{"d_model": 96, "tie_embeddings": true, "beta2": 0.99, "warmup_steps": 200, "decay_fraction": 0.826, "train_tokens": 146500000, "dataset": "wikipedia_en"}
Each number is 500 + 50 x the weight over its row's rms, rounded and kept within 0 to 999. Layers, rows and columns count from 0. Numbers have three digits each. The size before them is the row's rms in percent of the matrix's.

# down: layer 2 MLP down (transposed), 576x96, rms 0.181, rows 418-486, columns 0-95
# up: layer 2 MLP up, 576x96, rms 0.211, rows 419-487, columns 0-95
down418 107:553529489528486521517449558469492435496537409630554457417516508512577501477520491491496507551586496496530582468518447460554475561445630543527528391401528497464495627469524426501415490464583533512520503539492503450430535481418517532490473553438489453471501399567504597531540519502488468539
up419 093:618571530519584586523534487522518535547458514529467458600504412490501492473488455531508424527675475511413571510496495533500592466499495447495494450529409452480532484476451497556484487490480541498460502544501459519529494486551555527578535512393507525408448456470445451584486477516400594433
down419 091:509600466426542472511457509526430537574470457536575512474546545479551493505490601448478519502464535508464406507481485554566467515465401436455570520514487462537453482499379511421469525487583546450563507437552512497604526467512500468532477510598421537556448493526539433469466414519408390560
up420 087:504490513489455505438522515483540428428474514446466612513452508585553597423521408434532460468494536531508445524464518491522590521501589501496602427547436489520514453457490508520440556409435440529536426427529411380503546577479535461439445501528447500548436466491482529528509438419479499575
down420 083:481474475468533528498488479560520487515455457482549459473505444445473508526452496439521550506512404443512491505493475537382419466543454447571492529490481474456493504425366508420552478652505514482421595519446547571393470426480477548514457462540573499429563496537440468479603514549559482428
up421 102:406470460559479512520507527512438552448495492590457497556505482529549546489467598441518501496441494563474414519453590575564496456579359470550508574482478518534590526496554513465417481474544548383582510515520521505514520598493525516483530461527532380441516529442554419519444430458499491534
down421 093:445581464483500449508419524532492455564431527443488490363620603414587458471467471513499490433581520489548479482563491501445457569515475481546522388601592502528520471474465486609512420446405545512500442471505437469435535497506490488521515544502417527546466498524478466480549479450520550491
up422 110:522393540498503502460509563489549484543516517476549469498518458426453506542616537495571489578550428455580466533452523486483584434415546430531386502527457512525508503579494562528501537561509437598498497481512520462474559517439481433498556524533524571507523524525518468653470361484474470573
down422 108:532485582556577544568473446395511534553526526552537527550520495491462536411424506340464531484490535521573569493511545550502460517501508487515502511547583535595409526451563525491480512616488511468561444503604484522598503491578456540488495633455489469532456521471527460462439493537469463493
up423 092:573498485531480537412487467531528471451590540421510484420481574464489481474529496463593495457532570513465534546505422553412442442532568481562480487572474427510575460435536511504440444487582535571423441538464540618479556530456497524520446552621436542524458415551477477521555416513478507514
down423 077:483507461542502507547480479524470484533357501632505455584524454450556528516515476505502492531442434512510480474414422463526562494410408483475561511464527495490370433581475453459560465491443463476614589442465491410548399396512508438493540460448502464477496507497485477444546540521492486518
up424 106:506500544581495460469516507510533504529543457578420453625484519483579504507542480512411560575446474421536545489520514509452481457501448545493554506535507490428420516436469403471520490485571531511514482516528544438410458461538579491616567428363422534455500475612440505504487480502427524557
down424 100:505547389427535444495468457551508501582619534435581508517531530487457533468496387493501520497541521462594484471527500491471492550440503475520490481419510516591596519458494507545395425577509486570548501529513528592496422473430460461442445486553536438506365557489501523518559531459584520470
up425 102:493558481547519500542569531384558419560605497515459447501515450494455485516494378500525501530507518524456488532568518488510538436490461544489534529543475471554475478573453507517584449611545495575539472521514528527501557419429511605521531512440477518469544472456448535590319498487584544522
down425 102:485484550509550510501427533600405475477432516507470481458485478499549456480557474578411370441411417504414536571565534564586502491418509474572574469490543523498613493516425522488453534515491519495461518464523545482462498590516538456484554514528558507385492464533457480618530537525536472550
up426 096:465479505624506521497517523475429539532516465572439499549493471482542591457469604491458426555502498455497466515470575608522498424445493445516501468483508505502616579523457537511577538533379497522450500489556545561575456464515604463434510446471416394441483517488499526535468483403509423521
down426 092:538518487494502562464448543500546514503567522460482392510406458446570430477479442552468529534478491483484505531544459417451540583484482595532599492500595437421501549510554526424469508390532497456597398489507547531428517520450449481481443557540378588449515531483466560426523493514495503456
up427 084:520448544577459432587449482557572489521519435503506491528526554476448558492516554597471490473585466461515484486449482428399510468478645542524548443472532469456460486562440519571501352552497494466477524480524489495541448468481528484441522603522486417520567443605470458550455488397479501489
down427 085:551562476428569480482561333468435552530424536505596568550493567497519539575516490538486517476521485520529547511485467561429524513527575582526483500466478486470466539518536543502530547455473525501641526448556560479357506564493463537528524431564374520517443524487558501475473497516475571497
up428 089:546508523499548511461466503570503555304501478474509481459532492582516509553497510566521512470480478350462558523532548525433563559461537553453523541567509518500480402491486482537475522565389578612542552540521488551535454437538516502388542464523445523426465488550553509460499525436464507510
down428 087:542460474550477424564568529470482593514475628531476505521481573504443419483613489543370570479486429529442502473524547494556473529591458487537444498533480467513492507515484487525487440484589462446458429507545478426528450500524528549529518535489408460578545478508504529436537528631421510596
up429 090:461520427517519498432451511444539408534585455448421578508450501598533487518551488475524489559480508569551533464520519516561477561480583525501479511494503573516412452475511470478470461476555488572457413438432417398512549534519441449539472536620395553496512466462545492563486429610564510488
down429 093:486432498427489466434482637488421535513522534580548491483501580544539451591545491484491461478550395563482455498467487529527485531382646455575508547428518489441613486414447487588451472475498470518497483510528422478552564466536508542491466556564440513510509531447520450490527497470577485537
up430 096:427488490470466467547518493496461559520494479519559620456570571472510454318473525506549563493431532564425563576544445483475411421483489429455537558489534595522581470457447499525543490527471529516434532405534486461486563551488574486476552527482436448480536531564489487505428530447430470481
down430 093:519565435523525508542452457523576534476422420487521468530362449500519515573535467495523473537451469434603490461505470432457501516423538505584498503504419462483487581562520489500529559457494434424457474567449546520495497353452548567492431507488508566522476523470482535408450507595613495537
up431 099:419496478464522442539536517498664497483569487518552526551532463521503424492506479524534436532505552530491485441503537432486449552556544560436610428442367451457535552490533464465550494559529410379540580499511520466574556554449463548559463461547564477486521500448486496543525520565429456514
down431 102:550469537538464505459394535500526410502382499482499440608532525426575389581485467421499475528535485567511570491570506479407559480544491436514507419582495478507515489458479473478465455552478517491551423607451564516536493492496472517562518613535484582532560488514508482484425536494536508607
up432 102:549429528426495469486449510522486454500481422507453541458487450599520480563561437487604511541607489540453431535522450453506455488488549539510614485582493463588504491520366420507491501615561482448503557440471492514461477459449481517531419471506379567500513529446444488602528470513487515485
down432 110:436468493542518547399498593556489591484489560529527508561493503485561490428576452492515426552558465524551541467501506384538500517515469454528489473508603523496537427435535460491546523492560457455534465609416488578396455489450456515568516468494555515375584510478536505482568433601526511505
up433 112:464447559510535482433542571570506477412421508504485569489525616434548486572570562476550505531533415468513481481522579486465493416522555464463578485526492496474473523437492430464381473525551542533474499484437606539440495451499477583529597446482554498438452503434473560486564561487420552571
down433 117:447539410581454526428460454521561514516468493478503483510538453510567572485452548510459562499515582454427474431489455603507507438596485501487513555630482514475554488515528454508491417456509432577342434514527577492493420465523461550542512522458536536583468494486531452532458394533462530535
up434 097:441470579460539501386572552552470484556506579465485531508525528561488504475530554433562508422497484562531522510455487542391528549504528608556479428548462504447495455541482469554422522533593534586516523595450522464545475503480458470486515465545456490393558575489527551412574409470577472459
down434 097:560503465508555494476445663535537499463446520566440567439470454476469417545522462437529522524497530571422376503469509554446413541524391525508581470521564483473517446530555487577471482518453485438568478509497527379491505500548422515498454488527511594508525442481471529452613446520499474487
up435 102:505484567467515514515510497548434635553469441554523477533504464526399519440457378451525404438509423358446619452507502400501525454499513497476463458515461536496408471489469484517461455457466554465525516459488503571592490571507556523512467482536491515435503518467546458511540494461427392549
down435 096:493441442551479524517498489490464455553565534490526522545408513494437395503500558545468527494461510542539503511457440601466584506444557372538551605539533485609496537462497534494527477519569467555577469456458445447458452492608528431560506438583555485627482464502414520532471486492550536476
up436 097:451482507485523606477503485454508485514479513515455526529485505525476492526506553505584474490545585553391444607537456489426497522478556406488518575443468550393462530480552564513527587460485491621464419536479602445534499476531453455466392536481549589467528470569430427583491466487494457553
down436 089:529534471480434467495492515460510467532586491464500473514590582450636484578556464559455454460489408400608397428515486508458489510458500542538538502472531549505561452492485534510470420536495546485612468453498497547484420517390543488580518470552502456489453473407435517465553429496532527425
up437 099:492550496440421505537530521452473420498556464528478571536592411448384495473556525450476565593464516556495515490567390470476460421449421582461626531526523518498549555456508526483466515499531464500513524468437600513484522456542532513502506422456554481453536473455473487597472457465458425395
down437 102:507582518414453498499485427453489445492610451604570513402455562452538439453541501545527517427532575477560528433470561592479499429467558551546564507485504388457513469480521471420517499526493422449441506500475461555522501501415452471517486477483440505575371537475493522549574489491432538545
up438 098:420552572476456425420445527477508486537492522485387529488430573517466495546422478398433504523476596494489558488553563515442524474531599502640538480476523499494553467493434541446449466448559519512423556464554486501524466512529554509495511549537361551469622525451520528549508536457491475462
down438 102:536563459513596448535599454465457481483494466415540500495593619531509564562439511428437531401483417521560527490542567516503538487505551465526562476454461490533408520538496464565556443543478498482484490511438453548460572474591488487510530551587459590489456513495502515520526448599466370506
up439 096:469507564545434511541515535592471406515472545473476555452548484444475534507508447524579488508645506430503558643428463489524526525531483582431504463529533533543542544466467508546519483575502498574466506511551587474580589436512454580478425505434443532519472534514473427510428451454530541408
down439 103:544455466502419441518543480628506454437513495515455514486452523492479505470449465489526484517589499508475496555444468497444456475567437427622513515507522446485605535518576509526565635537501455590511490491550670439477554499531535527474492478444552475445493545530510543471471618498579487466
up440 102:458463460433485514525496542533498497437529424616453567470452480461511449509458538520562413477516557487514509465626480523524575517528468496465525452603409476504407500506470465532530484513528509495558438591505462503557390477499392527452522569433528452460526556511452621562444524485535581578
down440 094:504517501396545482546505493486471508497502578422506507501386534546533528500454527442445547437442573494443525401481519411422559444614542506581541539469543517439578526481474494485558516388478506468611530490535514604478527474555474474565455479545407495531453524432490488526504450501555397460
up441 105:524520452518407607564473412530495485522538471544433467518560482542482506459543515460479513537473483542544620436628469484530528488562493572498550501503522569475561481390525501554559561496493605491534513499531505478478509462527517384475516544523479440514371446472598511432430412453456537483
down441 102:496527481482488413465469473489499555401521451528524549483500409544479457536451437598554514480520488437503385481410632409490461523509460416471455530542531460486451487486504471564546533590514508493434548462395467549498562525488486533442492551533586477513608503494406492462517425471544594534
up442 105:537489510516450401560488457463560456543491501477477541430483566587439520455435502581456470467531598402492496560594468460522573451493507492438472454480460594497565443519499573475475486505458550536505428535518610517584400564533446513618598501544518524436543537531500554441488543502481478524
down442 110:501538407540510505460474403576544501581468540549437421534552450459509475522560525545532601530505430427483498433443535445471536432438469529532484521522563440464463558499479580416551536479486518476545572419441515534409426421431468465509461503474584533436501459434545508468477561503586566438
up443 103:443467511447575568475499435538465581572590506412442462469451541517501498496523562507563473549532607483577513484491578559439483536429493560514517534479531538454500450411539525479491565499494397476490496446488500509505516490623527482581578411515509491574503559528544462547453481585540378427
down443 097:542495525463544566531491458487525490580487483415559440497525494469543551530555473457427557565485485512455539489493438451467590515431466422455535534455480460546468510557528525477625508392529434511605480565455504527383400496426452549522535498565507466525478418601529575561487574496451486541
up444 100:589539586542502469441520508528436517488420531498575482417394552443543459461544526575520502501517498656447475564499442468544547486435536485436576422489443501462517533510439472493488531479567503621439420531479522468481530486418480479486419510466525467475652505481486454516471436530520499463
down444 098:497542521588537483537541481507515482433519518473439536562568446427442567598592536444437505499478533490597528554545439509473541589576425492516489523473470464569407555502452552462486567447528464542468575456556425549424524508519474546506554463519458400559483482432585613544509548528465521477
up445 100:511531561478515486521421621472596454509497509463517534507416505374531573511469537518463406505587424459571458487543585525514547526531495521432600516503460514619372501451521503428516472509523476527468513623482535459567459469515477519492446490494513588503433466537435518543540480529451494561
down445 097:470505520497567601525514474510508511493485510499531401577426473545395457467410603592527541424442547496403530493417478519514500485462434489520457501492479616534554485534474516509530592499451551527566592460528487512412512579544538531601543422451546443454527472504527453462431531501489426518
up446 097:485542535498447499480423537392553488514456471475573443538524486437470542464447513508503458391555433497469490546548520463485514464445566522555506489487574553455531522507513445460559558494415508605460493464652541535512425449397420508488526510519448500441548380584459537595514561473535505490
down446 094:469547501561555453504450430563502452531489466561477475507541531485505470432514511589609652529533537493469503491448481436465485506509497510507404432462415451537595491484638480444568452480467487527513528499525534551552518517481510520527517519431438384517505481550562378411494561413489496482
up447 093:497525505550448543445497478518531575472511494510512532557490446462496565400453530483551487551500553438524486472568477461503510464532581584564539503458473639482504493543487388499447584330523536439391568479529442539598499436472476505501461545553487478562515523466545516542561521413541451467
down447 097:472441481550510499430516492500473558522458553507486523486573501421470461495462509508559499503580462472514463476623479462437535459448448489499547487540441538582606413391490488518371511511413538503492593491532541510500490476534502450500578525413586497570419542447612504385516445518456486522
up448 087:529424454503531479552526564506515445539463488536471491504542503503524374400518493571520514479553474535570610525533516450480464479533488391455451521422541444451432537491524420537386515470581483508420560597455498498599462489512453483525603411509488424509499467445514465519509489578433485581
down448 078:469556480464498532481404503459437570396517555480503548563457475523468607551524577430584503470517504456478405478530483526468534509505535598568539531539473568452549488503521541529589564468455467464550457438567565470437516557525539518391463589532514513442472553546507579440512486421581490421
up449 105:550450443480482519555578460563602533499492415543538484468456517461555535491385522475530467523512448466450501457526506465467518459469497484393414554539386548472538498530542377474504576503410513400484531543521566520501476456452458438626473479434487475431533478593423546511486516525482528559
down449 105:544474581481508531363460533481470467478512579516437398487564514456444518600497413509467566518539534494630490515531493468472553564427493495536509469491599489498557426554469589490440430483533498520590516426418556548537455550426437428472534405483506479481528490509537503440511552515556542514
up450 087:483592398528417515484409545531487483587472381461550550545512539449545478522530470463548570487508535535483404518494534496517501482474551589594537563423570547489460546487517535498389444489524553563485558449491418451487501497457582504453464525437454457602532477505494499463558389511474430518
down450 090:479495536581516655520499514440562395430544545507494480475534564484506502460498523446535443510534499555662557511479540488453539489540500475511517483406451440475513510412453505479528582479493573438535481527480511528514472459441411419479584561540435477496545425583563483451448560518535432546
up451 099:470498449502529497485440481569518462414557475448529563535517480543442463509489455433464464472401481503496593482503496534537549546469490494395437535497504545518505485460442544496508507625451550441588509462569529533448506481492504521564423502548445486521384611576532498526615492534462381608
down451 092:568504539419515468485581549564501457533523461584502454457513527448561415459513534509423406486495501606380488522555421386493507475415430563460540485560566571569598457460501522517420504480537561463523482496527533458440439451553483452507507569520522438433561501514534441551470522510449460492
up452 090:466515550384482489552414561424502381444507512496283519484584499446537494510487439416496400500526538500483546501461552485474508468483530559455580474556514526554545486505500514516438481483479517447495475470483511458581518520511528518477578485450542539517521487591497616507440562432469502460
down452 086:516513469554520585467512475543495489551517486554507437536472564462479495524565594532536628465483457548451419551588515479528521524423501541601447579492458398431552501546475544481470535612544381530508527449504422502472498582550521455559492426473571472550558568436533493546480553489474491558
up453 099:470490556470486404547400522461513632426480489553516408563405551530490514491397516515463435545484516449422545489545475480460529485508465530491473447526522464503586486589503428524428504356493491509561455495464438478419481534519548544492460452552474532398566505568578504514531549468540557519
down453 097:490459421531605495450420526514562502486476458546541563488472548489577412430522545447444534436418516586536448521398437633464458570523407448411510518490516470558450520559439472512525536524422524537532504489466464447557474522466472477520520568457494502532457437527466411428537538497446577471
up454 085:534566431485448433535428549479533474464405491532526433510580550532476476436568428483381492451549485503502411494598466480520519450487557525478495526466540543536490541408481464430430481459580535567500541491467461484608479439389556511556494488572607522406453537485573473486468532532485530534
down454 089:528411538504437488459486481519557527537626521513528578438583550430499548605549496474513530517534525470528482476527555434481588495472482577450574485430530454457523503504470492497612485458521443519421491540603418485372527477484476519494438519540496436570510548421405476501515464558437420502
up455 102:468493435525382392515485518629522520515521483456550420374450490456444477449471580479584481492518454503434476528478435387434525549496558540524546445586554497513538486459480518541451513497583485592513559478581488559509449524498540497511565542508428441485510466542500439571493519454467529409
down455 096:457508480485464552551484479456497548493486555574459505560479399602439555540516486406439508555521471437528440453447484483480477560600444478498499475501438509509369458494606559480504576526439558482443591518468580463459533508464538522517381477508510517443490576500441582429411525511468520563
up456 106:506496406466498537569435404502439517479497521473558470468472518467533530580470504532539497528454440534458485564508539562450480531498587506542479472434488516501542478528364411399478579547597529542530490529624466550482469493559442465598446496447515448535495598529466507448487508512439436619
down456 106:501534549510535498563540521414555435504600544446527483530390571470501509498547420494426555627483514490536510451519545444468496493491447488526457607361458477502517557510458465564502499463552538501491537453507464473514518312478446479471519542459537505426508489476418551438493498518495530409
up457 104:495585504557514499437512478496545462459501551534489420552395593446520468390389514486467512507585597423449516520540473545480413420487552523530516504438467512514462443498596497472487495441470491536376505565549497459514485437455441433474554447479537573421534437516475553511459505542598477467
down457 089:497482548478412611553514513492482510480472487445520505489468423479464453593475518455527493500494412482448433508531506497481505492442475530439571524591582455414460516506421563487469458494572543500478524376491543506455488484437446578603581504542637426498506434467467435456495481494570541603
up458 106:497527503520429540564413425518449400348528545483354467496538446510514506550590470589570519431505500534518521466532512478572460380528430553520460529538453474532441493522534503562461613511569538451525450553476554530473517541530506496538502511444466531520456485425427539450487464494555486538
down458 097:530549525504586480446487598556522663584459454499550519519548567454516525476503503455435509503498448501490423559494436510542550526472558486479543534464482541531593468423432482535500459487471453539454531456512387512482532518534558471552535454482561426487591535541590377577532532473455457430
up459 099:552503573509412490517531354616507557521528519460494429488478471530520433531511453572558560438496534480417511494483628450538503474537520575480440489464517511553482555587519520452489434348467434450544496476493489484480427516441470475504454453452536549514541479447491502540528536475557521369
down459 094:518524491388535546455367536429483472477457499477448505527514468479413525500497527451468467635488444480575569429531446570521552532469540515434485507536565517459487447418427522513464515486501370548492529570497528630425425487502477514511501530464550486463468566514554494474585534480397492545
up460 105:559453517452427501502489490538429473447490501432530507564528486501494519529467639430501477410565511488450542558538527553505423486491504527566438436483503548512452451616399458567523565525462472455485453401457607528443513523427493441504498582503460535531560536481494580566473474388488565447
down460 107:458501471536530554548620449435519555480473539535506528443491435569434524517490478586465507486516466464512503480491543472429607509472484621502491504498480494463442485544499549469399622532524612556486517494488488340383418593541503542511553563471556525447526512503497460522475507534505497564
up461 089:548413569475450453474492510498457449485498546431529512457473505465519621493443531535549421480522434562516563556493463519412469494444520498486411591493454503445505450482421384592492526535429532524423453482603445527555439524558491497504465477499462527542525454597536523581447540518446617480
down461 088:522516543608469474538512446499588541537499448529431511522383619522514429587537495504522610487494492475561480482511528503491560413508437489481597589507553503456457557472605478520589486505552473508494449496457537456493479491489546537497510499470590458415464463502403418460416410450498470451
up462 100:500463505443472423494499458521428404479508539426567564507555476429475452451582550534466528474485498480502501568431423515441360432539465462479534477462411615524398394512496451485544490452514495563490548497527580506537550547528440550423477507596525536496544496528484515493413438513488461576
down462 105:487513586457516514541546538655528527532521442543489454515496565614494510552479580444490485526464507569506468454577552522452595494495559557536545423491602471509645566495456540495460623498545499461526508473524501465449442529418480495557523541450498464518511538529485583527579495499598507490
up463 097:547496432474491521513473465493494483525582421506484490549566466389512461511541472467432516613438528515521539473555453404465443535601443523478471554544463510495478562435426470447441570579440489369596465452539580549456515562503435419460493573479541493487507442485476516515477571403496507474
down463 096:472504453486511488547473518457495470448467543498599442600477531509567507493462541430528439446531471521480541557438562452493589485532548565497558504564508493512453512567539585481481456508567588492584597517500443407568507571591575418464452503524437511452592529525511456455500553493495524645
up464 103:496600437468511480465509466381515472502509506472491573614446602513545516476508402499477482572469551502509544473404499469497494483513509635454512486444469482485439514430565488419476411536456548494420610474491507565536448426505521523416506536524464645499567493505490454493481526514515533565
down464 084:523468605497472534546547561476520464509558473587504481308522520515529545511475489459542548519531376464557432571543489456474551522436573393513493481592587472478524452508463573545478539588492508483515494576469527455416532531507528483561545453440584449542496512529476523535491568504469552541
up465 090:426468511443463546543429453523500492539473450505434527445535527489561524539553564541479498502469415567490581580473396546509511427490486508453529617532574537597489497505449578460463539531591523490529470499481574559543520526432504490450547457496589565466416563525420501528521505447479363568
down465 095:501541471524502470441498544560543468465503422404404485550518429543507542455527510469519526416501430511407427505488564437385542499448513471545587434530428528467482471465508500461531321521441505498454584488533403423532469538532539502471483555515558460507523515442522578503576515490526557565
up466 100:516389474495442553456425461519484490500523506441472506593567435466549537509528486491471519433578537470513572548554473530489472439496455543589423527467527518476480517463543559433481515533519502502476468435468526630534555641560552433538546578509440536470501399424456482529401490474471583566
down466 104:572593481493530490584490541511420527503439446491557584388489587514517511576518546508468478515459484444443469526465385391541565511429399518398478470483575459463521500592540524450489540489475513438487492551597454519461467516497503486499445584471503439536533487495542475572527542415449422470
up467 094:487508480519465569490601495486493477515515418527494550521508501486538428509493465497503586547498534596471495517512460504451460498535509445447464448466465490493469430527443433633467657466461532460502606441441607466493556535566512474548414490435545545596529523502507580476623488530569547509
down467 093:527474540549482435546419537464503529527512587499494454493559452534564474508483566555547492458468461462377437474505507491516502473563569533559563544521533550479465575468514488410618422457449511416580489501491458536541369531598460501495593452528428441483451506496501432511437499612480544493
up468 101:406506575509523527454529427487537562520503488579489499523549533593521499444478468518447487508428403523547471470528513567446484484492563401469490517438476528563479466571421543488492499581483471561546535511584424448587478482544446418372547591489503553482584475606440462432458530538460489499
down468 100:539517463500485387448514464478568551541451564540509491446462486476458439615577486477475560582519352433469475508522503463499491452402528509543497482462555394427507484481473600488474403442411485523535533543562488537419475489485517573533455471544567554507535518523444581512570461570464478509
up469 094:486399445483452429463509551519511483511541475465549509517437450540457467516446518491563459438501461556482462587484499548498518499579535501545376363526462507439490548473436442561550489462481559503520511511464466551584528535443575591484488496475475445386422550458527494528663527559509537463
down469 096:558510580590558566613510471419569464542485449487512460520618584469566478484592455502492569475516451561533508540572534487445474497473528510505563512495495355475539427496569509484470548547430541457508548502504545444516459534515369473492442478479612481495482498496481554557453572525458515444
up470 093:510493541398520553538402366491512496502535501514557485488483480457501522503457493574368486528500517492558599388517565491454516511493497514488552549446364553530527430477504451391527531525492468558515521427463484556456532513575517488495522572531526463488490414471490523502416605532400463546
down470 106:531471467509468563548544494457443523444476495471442478531435525487569473464512474537591524618421465575508480529415528407462523534471544415527403551503543511493502413539561418494402469552511495463620582556452555543421486518541461444582450464491443527487442469508562555493476511469418559527
up471 110:500553425527481527436416467533621456556503478519515453518587531487567451419555560502463550533527590480439563489503472448528498425549520528522516586497616513494497470524595527400488537560425529530472439478557518540423393503588554473535549518463530553453586499476522402483478458504541470490
down471 109:512615527551529515478509551545619561546482492472531470519615492464482618452455483389501578572506443508554482522557486558543524485438518462496460524504399582464496435493429420589477477537404411458553487521475484509542496504554476567484495477478460533493504510454547550523504373571467527496
up472 097:542557473467561634489408457463518504446594458445474379515516457416519508558475466476495486513571456519488494388489456520464567496469532563475490501499472444505493578412511558513409557539528488489520456578446457535422492420557506539485483511592438540512502588570515493489381438537466495474
down472 099:487540484511414494511538493534461510444505480463556517458519526525514479449455543431460490464487557475456535614443493525494482572514490519507438505438436489543566457590443439538619467540527648497438507487566543496612550484477530434466462478460497558490515430365429544582521552445587474458
up473 089:471488489540491530510457501414576549414495483457463469510435448504526451482511516527577505470429571485478546516560549492495586553429462416408490560535428490528528453508601544526478579505501474500539509548533560415401504548596473427474410560566413388537486544493476486449484528493612467471
down473 108:461436514469531454483478445425546478521544584487475527564559558487494571445507546486378419489399511442493469458535441459477494481525576549483611506495435442522511563435475405458486507416432492581488494471509526518469531396510525463544534522588458464540362501468495456511413471415535499479
up474 099:497523468474480520457632511492595495554504454539516435502573494498497531509459451655554526529402570525444575391510486493535524518514485474366497513475487518506405547562493514463410602541531498465548488462488495495464537527544480507603572441534491486447515449485437541534467530513497374494
down474 099:497449395485491440442398554429432507508504527513520480417405546561535454525480493372540455521440421424516385529551466551548541484524487463532519505549455528424470480545500540438504504485444529577492494624444451443535456561479504544454503566491531563485525525506559524450502623508451552485
up475 100:485563452501523453506491559489465514539507574377537475468508500434556547455488481522476525487553365442437521530500536613544459528512527624500474470519504505517522519457449458618507484550511589525480502464362572438477511482549483497428515402553392477475430468598484489505466458445501521470
down475 095:440471520417429447506503503533597565601601486531500534513474441504444447450504598492463525585515493584467562474538557464573462487465576525502499519532588488543557521592401520440520496501489464402538502507449490531449479493582516402404504481566471519464528456430479506585540459519485407488
up476 103:506434494515543592553481450383469556420477486433566494470526493482437525454412614536467395559466492521453496480571505520570502484485473479545569599500468527541524413504502465433512482546466399518499505560595541558541436415504508519474505493557479502459549632509466434502589511548521460504
down476 102:455517506458574506416457517449529532570607498483513535520536441504551471426565450439474511519529483446588454397488491462480427486542460515526588542497494450495518437407469527538484538398438482425469507518461489524413500473486348487586551489521440514497496501510600566466516600548500575450
up477 093:451527509541543375460465471466427485545608516464522573479410494474486496467453463478584477503498466422503524569484503532485454511484522566518541615432491458493540457545460426423534474442506470476586484497572438518587412588496513609488483460602495479447563474434501546469519486564533403476
down477 098:497463535510472480551511516500562316431455486459528397474460544524499607476562521536534516437498494401414417461539580592428488550548522466493454530465472462538562507517493570489528488441505555497473512498479467528447477515472550394488556477488551462527607509582499465435451422439545522532
up478 096:503435565446397484493478459517606412409521447545464596441474496512478505404492548466510472502499529523591460522451449487471539463442586461450627488451531506488568483434442522485441541512493538512513486428546479494493513597513527482581529477496442608511504368475472511581487436459472553531
down478 104:407441489551480471623492485459511468480459493617551416522426483543515477549455493503549509527496560472555422481486505566532504455584449442545432443522497504572524497464451565644461580456455503546509438574425476476438490427471508435503460488486477467506455478579522521569469579567581448525
up479 093:501463518509439435462391526498479548519551450507500457515544466461497448455503491533552509507530441543578494546499552454508546508501581430522481512464474471487468476558479552409624465538532590447466559441470528471487538520504526447597508456573392406521449582470565605598494498419540437408
down479 095:549536517400514430475478515406464483461507480522376512477483501479529492376575488520437481499531511483517475463463436514499625574537547525525549415463557544438525474502494594344483497373545529484534499473408517457501500461634537529519479474533496503543443453522501470477542507521457538550
up480 100:448465413552407432437422545579473476449497500533543521487430475505534568446458493527457477582463515517473431517487480463495446456463573434514588386519549510553381532415466418455500529525561636549570538555553531543478544477516560491466516519509566548537461444505534444559521479511497444545
down480 104:409519502543504568542501511486524507470568570525507427419547510508487534409533451548450519530508523484483479481443521514525480480495474480448556427420555453524551476460513486502463561406472534527477638498501540566426551566490436474569476433539666508512417376436503509510455466513482603463
up481 100:481478524471518522528425470514437421466502448468479481508497509594543465434502572535588507473475448497414501462491632631492506516488552441485509490454490449527501521573577548500480557545491512564479459541588453478437531453594504408517555509509509398581548499562440563403551433527436445463
down481 100:553535577496486540496460535539431508484436524531499569487484566570406358463503583536462586522422495452457515426478554541482508458413546466559523553472501554578564538512455549475562454584525435452533422483543509523508497461505456423509547456500504468519655435443461464464476520539474461435
up482 102:461502524477502469515510509495516569499493546577447493590524443595577499463497512436470560603487542497494490455596438536622591492463556514492488462403389527597469505440478525444456547391534405485491552605505433482466523455484493444453564447474505462479479543413466467442489536536504468524
down482 099:545554447541532476561549536526500532473571462484518482513545551428502497494463561588491474364460492504487529417465526438461545465488489472605415475575551477496479525530516567500555474486579476520485465463506450539470365464536467526418458514504468409497476512373532514499484502444603453357
up483 098:491477552457511512487601472513534371471501559517474438480531502446522435487438488518563463476512558421505437551468508412474510469537539479467461479452373629492446437577511486478491475385559493558585525488487621466508520628549459514430457524527481562469506530530452451487547532498540565495
down483 105:541478567515451519453577511522468456416529532501612527409440539573561455386520539509476507551379484511516466518453506572429479536552477455444482455487450448514476570510511446567441514485477450523506485460590488491478553541423516539565540582392473543453458583450465519480440619516524543506
up484 084:540444488457481575555463500422453528491485479489482515519519412564534627442474467468543520469368492517470540506468515519519547488498555436521439506449410594422478488549485577381447530505590585525513439557545448481439588501496423454488546545434620502487521530478498529526433442494514496539
down484 085:554600400503506488498566585461595438495490498446556505598449470477451495464445441491555532443588453498456490480537558475512548526545440560549487363524463459513480467489422525454548508499379531553496451544599447479532497520555512459494453480567557483475405487449479503455543530408578509517
up485 111:548517408501483464536472549522512396438520357549528505515462470494547613512537501500486430495659488455589542447507498558505505510516533587561558493519470457483391347502550431532517482539504493501518464476517491476497517388587497486446479510541463501464562499581486459533521459495453491540
down485 104:512558607494538465508557525501550568516514422502493481433491476416538506524443492525459446553490508511427463588551536448531509472526454578470371543677501575497467623520483575452558491517429599481432488467507529523520470526536466526579481433560553540535508545453495474516483569510553494476
up486 105:539490476446440537478536513464506453513533519503644489500531471531510430541441568457472452450464558521459461514575459521515441576461576427420493468514463613559503422528541498576483521582482496575510478410539513468485587484506506610550497519578553525497583511461472520466643533522513411516
down486 097:536533503476543569505574500427553454587571444403507449522448523498539569497497378547497523524520473600507541519508594468507486570578445475512527502490641507467511468529509522486443426384528521573457467502527557584435523502519550484500534485556511430538520551536522463624542571430523502513
up487 097:405469481494498539516480485517550511546512576531550624512505524461584581447560507503460459527474500475504470503511448584479492487476605543510548460543521483512502463394478435593511490526495431619478566408518533479515438505512560366472447592532529532571501468454495530514488354469460444524